python train.py --n_head=2 --head_dim=96 --vocab_size=512 --norm_eps=1e-06 --positions="rope" --init="orth" --init_std_qkv=0.056 --optimizer="muon_variant" --lr=0.00603 --decay_shape="pow" --batch_tokens=16384 --z_loss=0.0001 --dataset="wikipedia_en"
Each number is 128 + 24 x the weight over its row's rms, rounded and kept within 0 to 255. Layers, rows and columns count from 0. Numbers have three digits each. The size before them is the row's rms in percent of the matrix's.

# down: layer 6 MLP down (transposed), 768x192, rms 0.0632, rows 164-195, columns 0-95
# up: layer 6 MLP up, 768x192, rms 0.131, rows 165-196, columns 0-95
down164 096:131142135101144135157126166131126142122150148144158108084169132176114146142118144122076122151080124134144137125165131107112118122119108136159104106111115114171087189129104134128167129118118120107145107152131111154178107097114138147143124116102136118096135124126136092110152139131147098146
up165 102:138118147127123154106161159112139134118143128103120142117128076090128123106150121126127070132128123125135147125157092159129105119120125139160131110143151142108145157127094155145135148137126068170171156149150176166172144136129149138147146131093104126082091129095147121142089154117092117108
down165 100:125165142110121163119121119124096141140117110087100162163092142147142138122152160125122123114151097068098143144093155105138155119141130138075174123125146149142145088189101103103162101132115118133129124163142169085108104169157116152163131127157130116116151153141102106091122130116142161145
up166 099:112119116084162097116110164128096112085116132131124100121132129125110173124167138169140136137138147118138096153109088110120127153152074137106124083134082103140123122133128112111132143122084132147165122116126093136099109125129111208138149150125142127106123156146114137102071114096108147119
down166 094:118150175147110128136137122114173124147121135142109104150113117125144081189118135127109090097089123166120117133171146125111103174095134111142138159119105150127136159142119151112131124136147102137121105150156142085179153138155112105131107121137081156101117123127144113142218143132170091129
up167 104:155123122185128130149134177105128107162111117098126102136162115153152139123105090109127129147059084086158166111101116180095139107129132097135111167131129133137114160110099129130117113131125110160125158133168137148127173129142144125158107071098116125130128140115122113103148149137125159096
down167 095:091135125133117113106127113154126091133130160133123121128149139081120077160102133107083157110144100112181120117163136122146138109139110134127103084112100150100157108155119162152130181128126176114163099120131106108135124130167162116169134114119125150150140107155106130135103067127141105155
up168 104:091127107154101176124099091074149105113150171089175136150137172145122147131147148165136112178082137129118147103068098137115110140161145140110161094125158113102087129125115130134125121106144132131102083129149153137113139087106095112136153141118101132106132113163110111153136111166125163117
down168 103:119128101141121113156162133133118160119113097140126121138154067152131096115138111123164129096148126140107129166165120193111161131126105118126152164119140143120125094113152156136147156110126154116096178161107153139095157169126110101106146117153104132118133138150065133148145070100144089132
up169 102:141136130170151136175167138110149135115103108139158105092129164103143091151129100163102113087124086085101131154129108142171136136135133127116117127122112161113108110169143131109141132141137125130128134108091144159149120131153123096145107125127091132166123141140104097108110092154119122131
down169 105:145172117128116113107115147057113134147177144065093112117123125143150182125106150082154119152127153130151105139147125114133110152117124149124112129108118072145141123120147110127125140101103112141106117152152103105148115117131162153122133097108124199114069117125139120169108108118116119131
up170 104:119099135120165133135080145156107128155117110133125087124136140084120108141136127148145162144102127144134128097073120084161082126168133120109139134123174162149088129111113145144087159140083122097123134129084149143140124155153154146176154100135123142131142126129164109144132063093124155112
down170 110:126147146135101152116144089097123139088096156075148173127123115112104124138140092108143122151137082084110111121157126137108151119104156102155122148104140162139143151158155108092144111138155117162131141128138084105168119121110173127095132137166144144131142159152148159111115126170111119140
up171 093:133118126155124174144133123107170097139139143140151143147141111143080108102104085121125180121135126140146118135117128134131111128127170114138148106145091173128100110131093120117091137142101145133102113145154148133137146149149118136113127093159173129141139193132146128134179100116104127104
down171 095:116085138107123102101119190104166121148144111106105141155143151092154127185164130125133113133137093103122120118114124140100111136158114119121124122154111118109127112130111099190127148130147108130173127147145122100092129157153113149149110175129102113143145094146118144106133117107114116100
up172 104:130139112139162130130126129128111061149135153159115170138119117098131108122140149140119114128107137136151152098112144104082150122136155143108111176101126137136123113110150109139123165113118112116157102165093137145096135071125104125149142125108128095068085126124128113076142168132142136125
down172 101:158139138090126131150106151119115171126122111133092065109155163122134158099114122111133154112162092118121102122115099138094125108106137129123126088164120130100111113172110133090124088126174133178121122117128106151167121168111141153156144130139102176149138145138145128121158090162093126127
up173 106:145092176123174164092134140127158128158120120120117121122146117144122109148094125106154143106115170174145138133117101133110129113127117117122120134126107148157111120113106122118110159107136126101112180117118119177129085149102129135152138131142148134119116121162113142087137094144104107076
down173 105:179106134077111134140162149131080121135156109156129136162148162070124097086162120167137128136132103071134155130138110137135098153127138167118098127081141117109158142140170156133157145144136119153119078112107149106168143113185125111117129152124128143103145145100110156133127118143118120137
up174 102:148134124157130117145094133122103136100181121155122095134114135092111156116099133119146184125118144111104089124135149171120131123194126166112186104127119149131136152135149086135153162120124140178085142112105096101134088122164129153142126169125128107165090110155119103143186090152138097198
down174 101:118126182156129117142142123166110136130103127146132124093098152109139111153132124128129124176126138134162143097118088071121142163098149098084128148143138154097128095123117126102127125116116142104161116138131153148122145101157143142151089114148119151118128125101151158110092127111095209079
up175 098:132154120151128115143119159134139142128090108163182151128156101116114175138118126139107165118144116141160142142111178123135096085093125118073087155117158099136155155135084167159150121090152106115153140092130108186136112127135117138115102115160100100111116090146126145102138166130131134150
down175 097:120088144106139169117122136120112135106173130115104143125138127093120138101139151128136080120128158089148145116164093149134181161155125193121145106105106160111120097110078102123117127146078143144110145120147114123135154126118137094162097156153131114144112150118112085101165077104106119116
up176 105:114092130125140096116160118133159147124157092168133138134162138147169089096116127130116105160109131131117122138132119093145107100133153099093098076101159154118127164164118139121136091124129110155151146108160131168180176153133108091179096133151106103141163151121126115164150146123170140127
down176 111:129179078115177089135115130131165095137103128119096101101095112128101126158107137092105171094112145108111113116114127110093170191115143163116165181121109132169108076124142118145079142128155138130099112114147116104115092115145198139126148130090133133105116088123144131059104103134117144121
up177 100:112140150092134147085117102108138119141095142191166140122157116094126114141161118136147126116104110149134136126119147137083162105095123158168109127115111104146097118160164152112166139125145121070133124092126099088128113125129157113154148143119122102091174141133167142144120120109148164133
down177 097:163108100117118110141133172110112116121158113074121129146089165135115117124118153148113155129145146128149114133157105121141113145118145152100117088137123139137135113086078100165146132115095124123114127110132083148120084158186113150144100090154148116138105119114108100084104110182103133114
up178 104:105128115157143137125129126121097114161142153126082132136139073097118120162102148096174128157148135145141125127120104145169153138129139121148080127090143122135109112086086120148097096133117177128123143147127143134134136104159127093149146151120143151110128079137132138099126115111133115145
down178 105:122139106112102107149131149126131125098126151113107145084096128146114098139114105147142150158123168094171108143155186135106113143154153139144164113144153163147156151111140124109098151145113178070108144128152139139134070158088124085104109121103144115161115122135132151107134114121126148141
up179 101:144097155164155159133147150118154110160097144154137121145115106173118166129076080108164156147106129124109095147113138109097144162112131094143130143129186117113132143164094139111153085078135115095106162084109118130091140152109159123139145147145126120114104166138165155124115104147116144196
down179 089:122115161112093105116148120135142155145131174105131100118154147072124118133143156158118119136148100143159104105139127136106171081149112146097122093139126124130149133114161119139117152142113127108129146106129131136168157125125118143126126179150138144129138121089105109085128138113110124115
up180 099:115156075133130130104156128117122183129117181156093110123109088136109109142129113123081149122133131142104128117146140146092143121144164122114109136144100118113104128141130090092123146100147169136112112117137148150126117119142135143145138155130128094114091170127115155151160143127141127113
down180 099:136101143135102134152114147112176109130105099109149094155144162144124107131119144133170095126132130111154136147136108122138080150093103154122092148129160138110159131131144136190130122112149100172187091128150128149118140121100126142087141119132091149137118129135145115092125093107088158152
up181 093:130088123112107152123095125114102070138133140116135097149129092142134148130104174118100144160098095120107110147128092146131125125124117154142116133119165133118135092159171154100150078118123124140142138137131112123138166109186101117119156172134149159167121143094153177086139107119109088105
down181 096:127141096144146114119153097109121136101108121147087121087153120111132146122162130121089127126160133096122136149128121105143122124155180138136133118111096128180105178133101118156109150130110162113103126147153155136150106131123132151168098135109107140123161088131116096175139130121122107129
up182 101:097156123128116139129137110114133109103127135122119123101127097177164126101132143108146115119149141121091140074113109097121140143127130126135129104150135136162124127112121114131084102135148133111192127167111132091135154119146127138151154075110143107111101106117130136122163096122094133149
down182 099:112163159147125123093119126166117153148109157135148158131136133065098130137126105132151095132142119120148098127127128096119109128098097125139077163180109101102164111154107147150115118104135180114119163143099098099116144132142120132142133135115156140106156162158159138103129126137115125183
up183 099:167122134110148150103124160138110112150127132102149133137102110107080130139154144147171110164104094113126135164151146117128138079141091093110123141108109136102141075121127119135138138102172144125141164145147109087134151125140152131104117121137187174153176096093154109129129142095103073176
down183 100:135101124107129108131144103134097142106118131134112153156134165129112114093143174117089155151114125102097124115102083145108153152102110172126171083127149124131139183109105123155132096139120170103127091126090114110127125071157094135155145110120101097138144169152112140152156127160151161160
up184 098:125133122087154136116159149171091130120125150108132136111136140109143154122122147134077130090137120129165135121127099100134110149153130121103102124146135127133140103125120157133124162176094095089111165191113109085109077108125118142111089115117104114130114152106160100169103091120156127085
down184 099:148117117162062122138147129128152126149139134112129109144151158140124134141138104134151141132126147110111088117184103133133147147122139126154151127106122115176170150124136148106124087058136155170147114116158158124127143141126110114115163133099147144104161134111140146112142148127112111145
up185 098:145147145098098133101108133146113121112094132070126113102112155082104147129154089131166131127156141148111144138157112149114111139128160167142112156174147111119122095121088136145149123062097116117110172137125142096110109143152128086125151164155108175117138136128098192097161119138141093158
down185 096:106162119133187151149128111180136072120142110127100119132144113117126084126085136140107120117112091141081112090141135153142143122111115116102140179084082116164121123110136103127137144119122104148163117143148127138131154077129142150148122114087151107150131098166105093177115180101180141123
up186 101:093143148142158092157147165133120120118111103127135134153157167131141130099134147147164166112101092113108116127154123083116140096115197161084149110129081134134107090110094146103095142100128130116118139111152124153120080120116115120120139074174125145100149112143177132139145154161129141097
down186 097:140137129136182178141093085122121087124123145149112110074149090096124153149120118150130102115136172136111088141112121173146130157105126155143138141109097138175141136099132105149119138128077146154113111150127136112128130120150138142101103161085114133148153125123095143135167070137094140131
up187 097:138124159107155144128146113153114101107123180174100065143182111122138128195121116129126151164145168149149164157127169093097151112113110097147120126118134117091133150111134119131164120146132130152104162160091145135167101164156123117102127165148123109088158121104150161129106100112110135132
down187 094:122103139133131084134128129096115144157125096137159120109123133149115107032115170100155129150072106117105161122136129118127122119137124104079161163179103109147111118131102173173130166127135151120124098103104150132130146163119132111147136121072125124153102138175096152157149144125117088139
up188 100:117142114127091124112133179101150159167144121125119125108094132100118134128155187144116085104095117097133149115167097115124123140131110097117171105109152127161158114113109122120166126146149139124192143136118108112128108067159170096138126160135112155151135108107084143120101155135137126111
down188 103:103172106117137098100143100081086148106147128141125103155170147158089111116101147121146109140117087147114121118079142156129119120104104143115125102153107161112151132129119119135103064106161165151124115154132170133135101169155072163158123120115155128139136134132142150147152129155104143138
up189 101:119173168148132124124091125092072135090127121131179113156105162120124103148149161145148109104191120157139111116120128096099163078113120120135130146105133158072130148163083127115132104085138128143113111118146129118139150166129083145140150094123101159116099134116126117192116149128151139127
down189 101:109133093124100083111129130112139149089119120114132133110107146142137143100137103127121141114141100089143112152103115115128100147144095122117107050146109110183114165182160116168171148118133147102109141153151135125145162099116124148100113190120093145164145137093160110149111135136142150057
up190 100:100119114128112109139137142161127108119138137142112117044138129152142113168112108141121151110111135125118125142160082146156132073160125190183146100162134149099124133145124141190145131126112152160088133131150132081097144135120153134113163137128127109115154133148135157133100196150141134126
down190 099:134138143085124137140110114154107142130101113117153138169077107122129153124153087099102103136188115069116134095080129122142127146096117077105092122142116126095142121121124149117106131159128107115135111121118092132156131111133121111170108111124118101114091121145096143139147122174094111186
up191 101:105137118160173133135137150143160118139106116128103156183135107115117160137061140131112139163150156099111154115117140137116135117167148135163091130112131117115140126117130136120127130133073135108112137075114150147119118089133126112142111122120141086110106115172107159113099135090148116105
down191 102:165087116078073167116106112127092136149125136140162110102100146115143147152148162121119102130140124151120112133085172128165148141163123104140180092184086100171102128141132109130085173170134156137126106142142147097129118137136114125123164187085113158131123103128131123158155121127109141092
up192 105:107126098147142134127156130136122163136113129114119143126144061144119113179106132131144088107115139141143140161105154144106157128080103141176122160134125088129115147173128124120115108127130129107129142094158091103098138110106114121126131139109121122140167125123085127146127147151153146128
down192 102:139123177142124097134112108122076108135126110132138108108116177134128133083142090147095128164116133185105151095152100144113118159140158109078138120083108150133134145109130127145121131120149094148156136147121167142124153168076119122122124085123113117103114150113179160128128114127107130117
up193 094:108106136088158165139125129103108165104118150144146119153156112113165122126152103129101137110099082099100143116130103154150098150133095116079116142162125139128148130157112134149176124172150121142118131096125123107201132151154138126134154128094111126122112152133115113112101140132140118146
down193 094:147113135115091113122091135131155132127111094111113109117121135181147112117100155137164139157197158124127130142129146113095150149170131157176157145102116161143151122124124115123089136063130100153106153134137116122123112097128117149161123088140104113097123148104157146125146145138137107135
up194 107:142091137131130078141127158147155130150182135096153131130135107162167078119146134155147131127121083133112102110154105123178149151166129109131114108108158133103134169149100115159156110117180134089145169139132124140119097122088125118094102129157113130141147101117083105133089134115093171145
down194 114:114131150148120137147153106113102149122122134083118109150170160134091159156090142088139121133121155136119128155123152086113105126089081144115183131116114136155137132175080129128130102107093143166147136130102133159133147111155117144112115108119077143120119146117168114152128128111120119141
up195 099:118108122125176124132159150105128120163129100085151139138158139165089132188152108106172164114110161080150113144136174103123063118132130152153133184162091137130148134110158126103103112147143161116134124094109134136123143108089135121121127093120142099116152090102090138150110111094105104140
down195 100:118127125132124139152128170176144158134128149125142106079133094074143104141118128127069121155162113140179111133155129100163165160146090118153124121124073164136156104136102114158122144136137131148105114118154112132176119089110144140083113113084130128086107126195126105113139138134109127154
up196 096:101121096117115159107155108131147095103113161133166164135084193162160139157133153141125153113148110168108132110145138116129139175132121101106115075124161093144173136106107129083127114162107158145101100131145125159110120145140103106108116114206109121107105131086096153136076070146158126122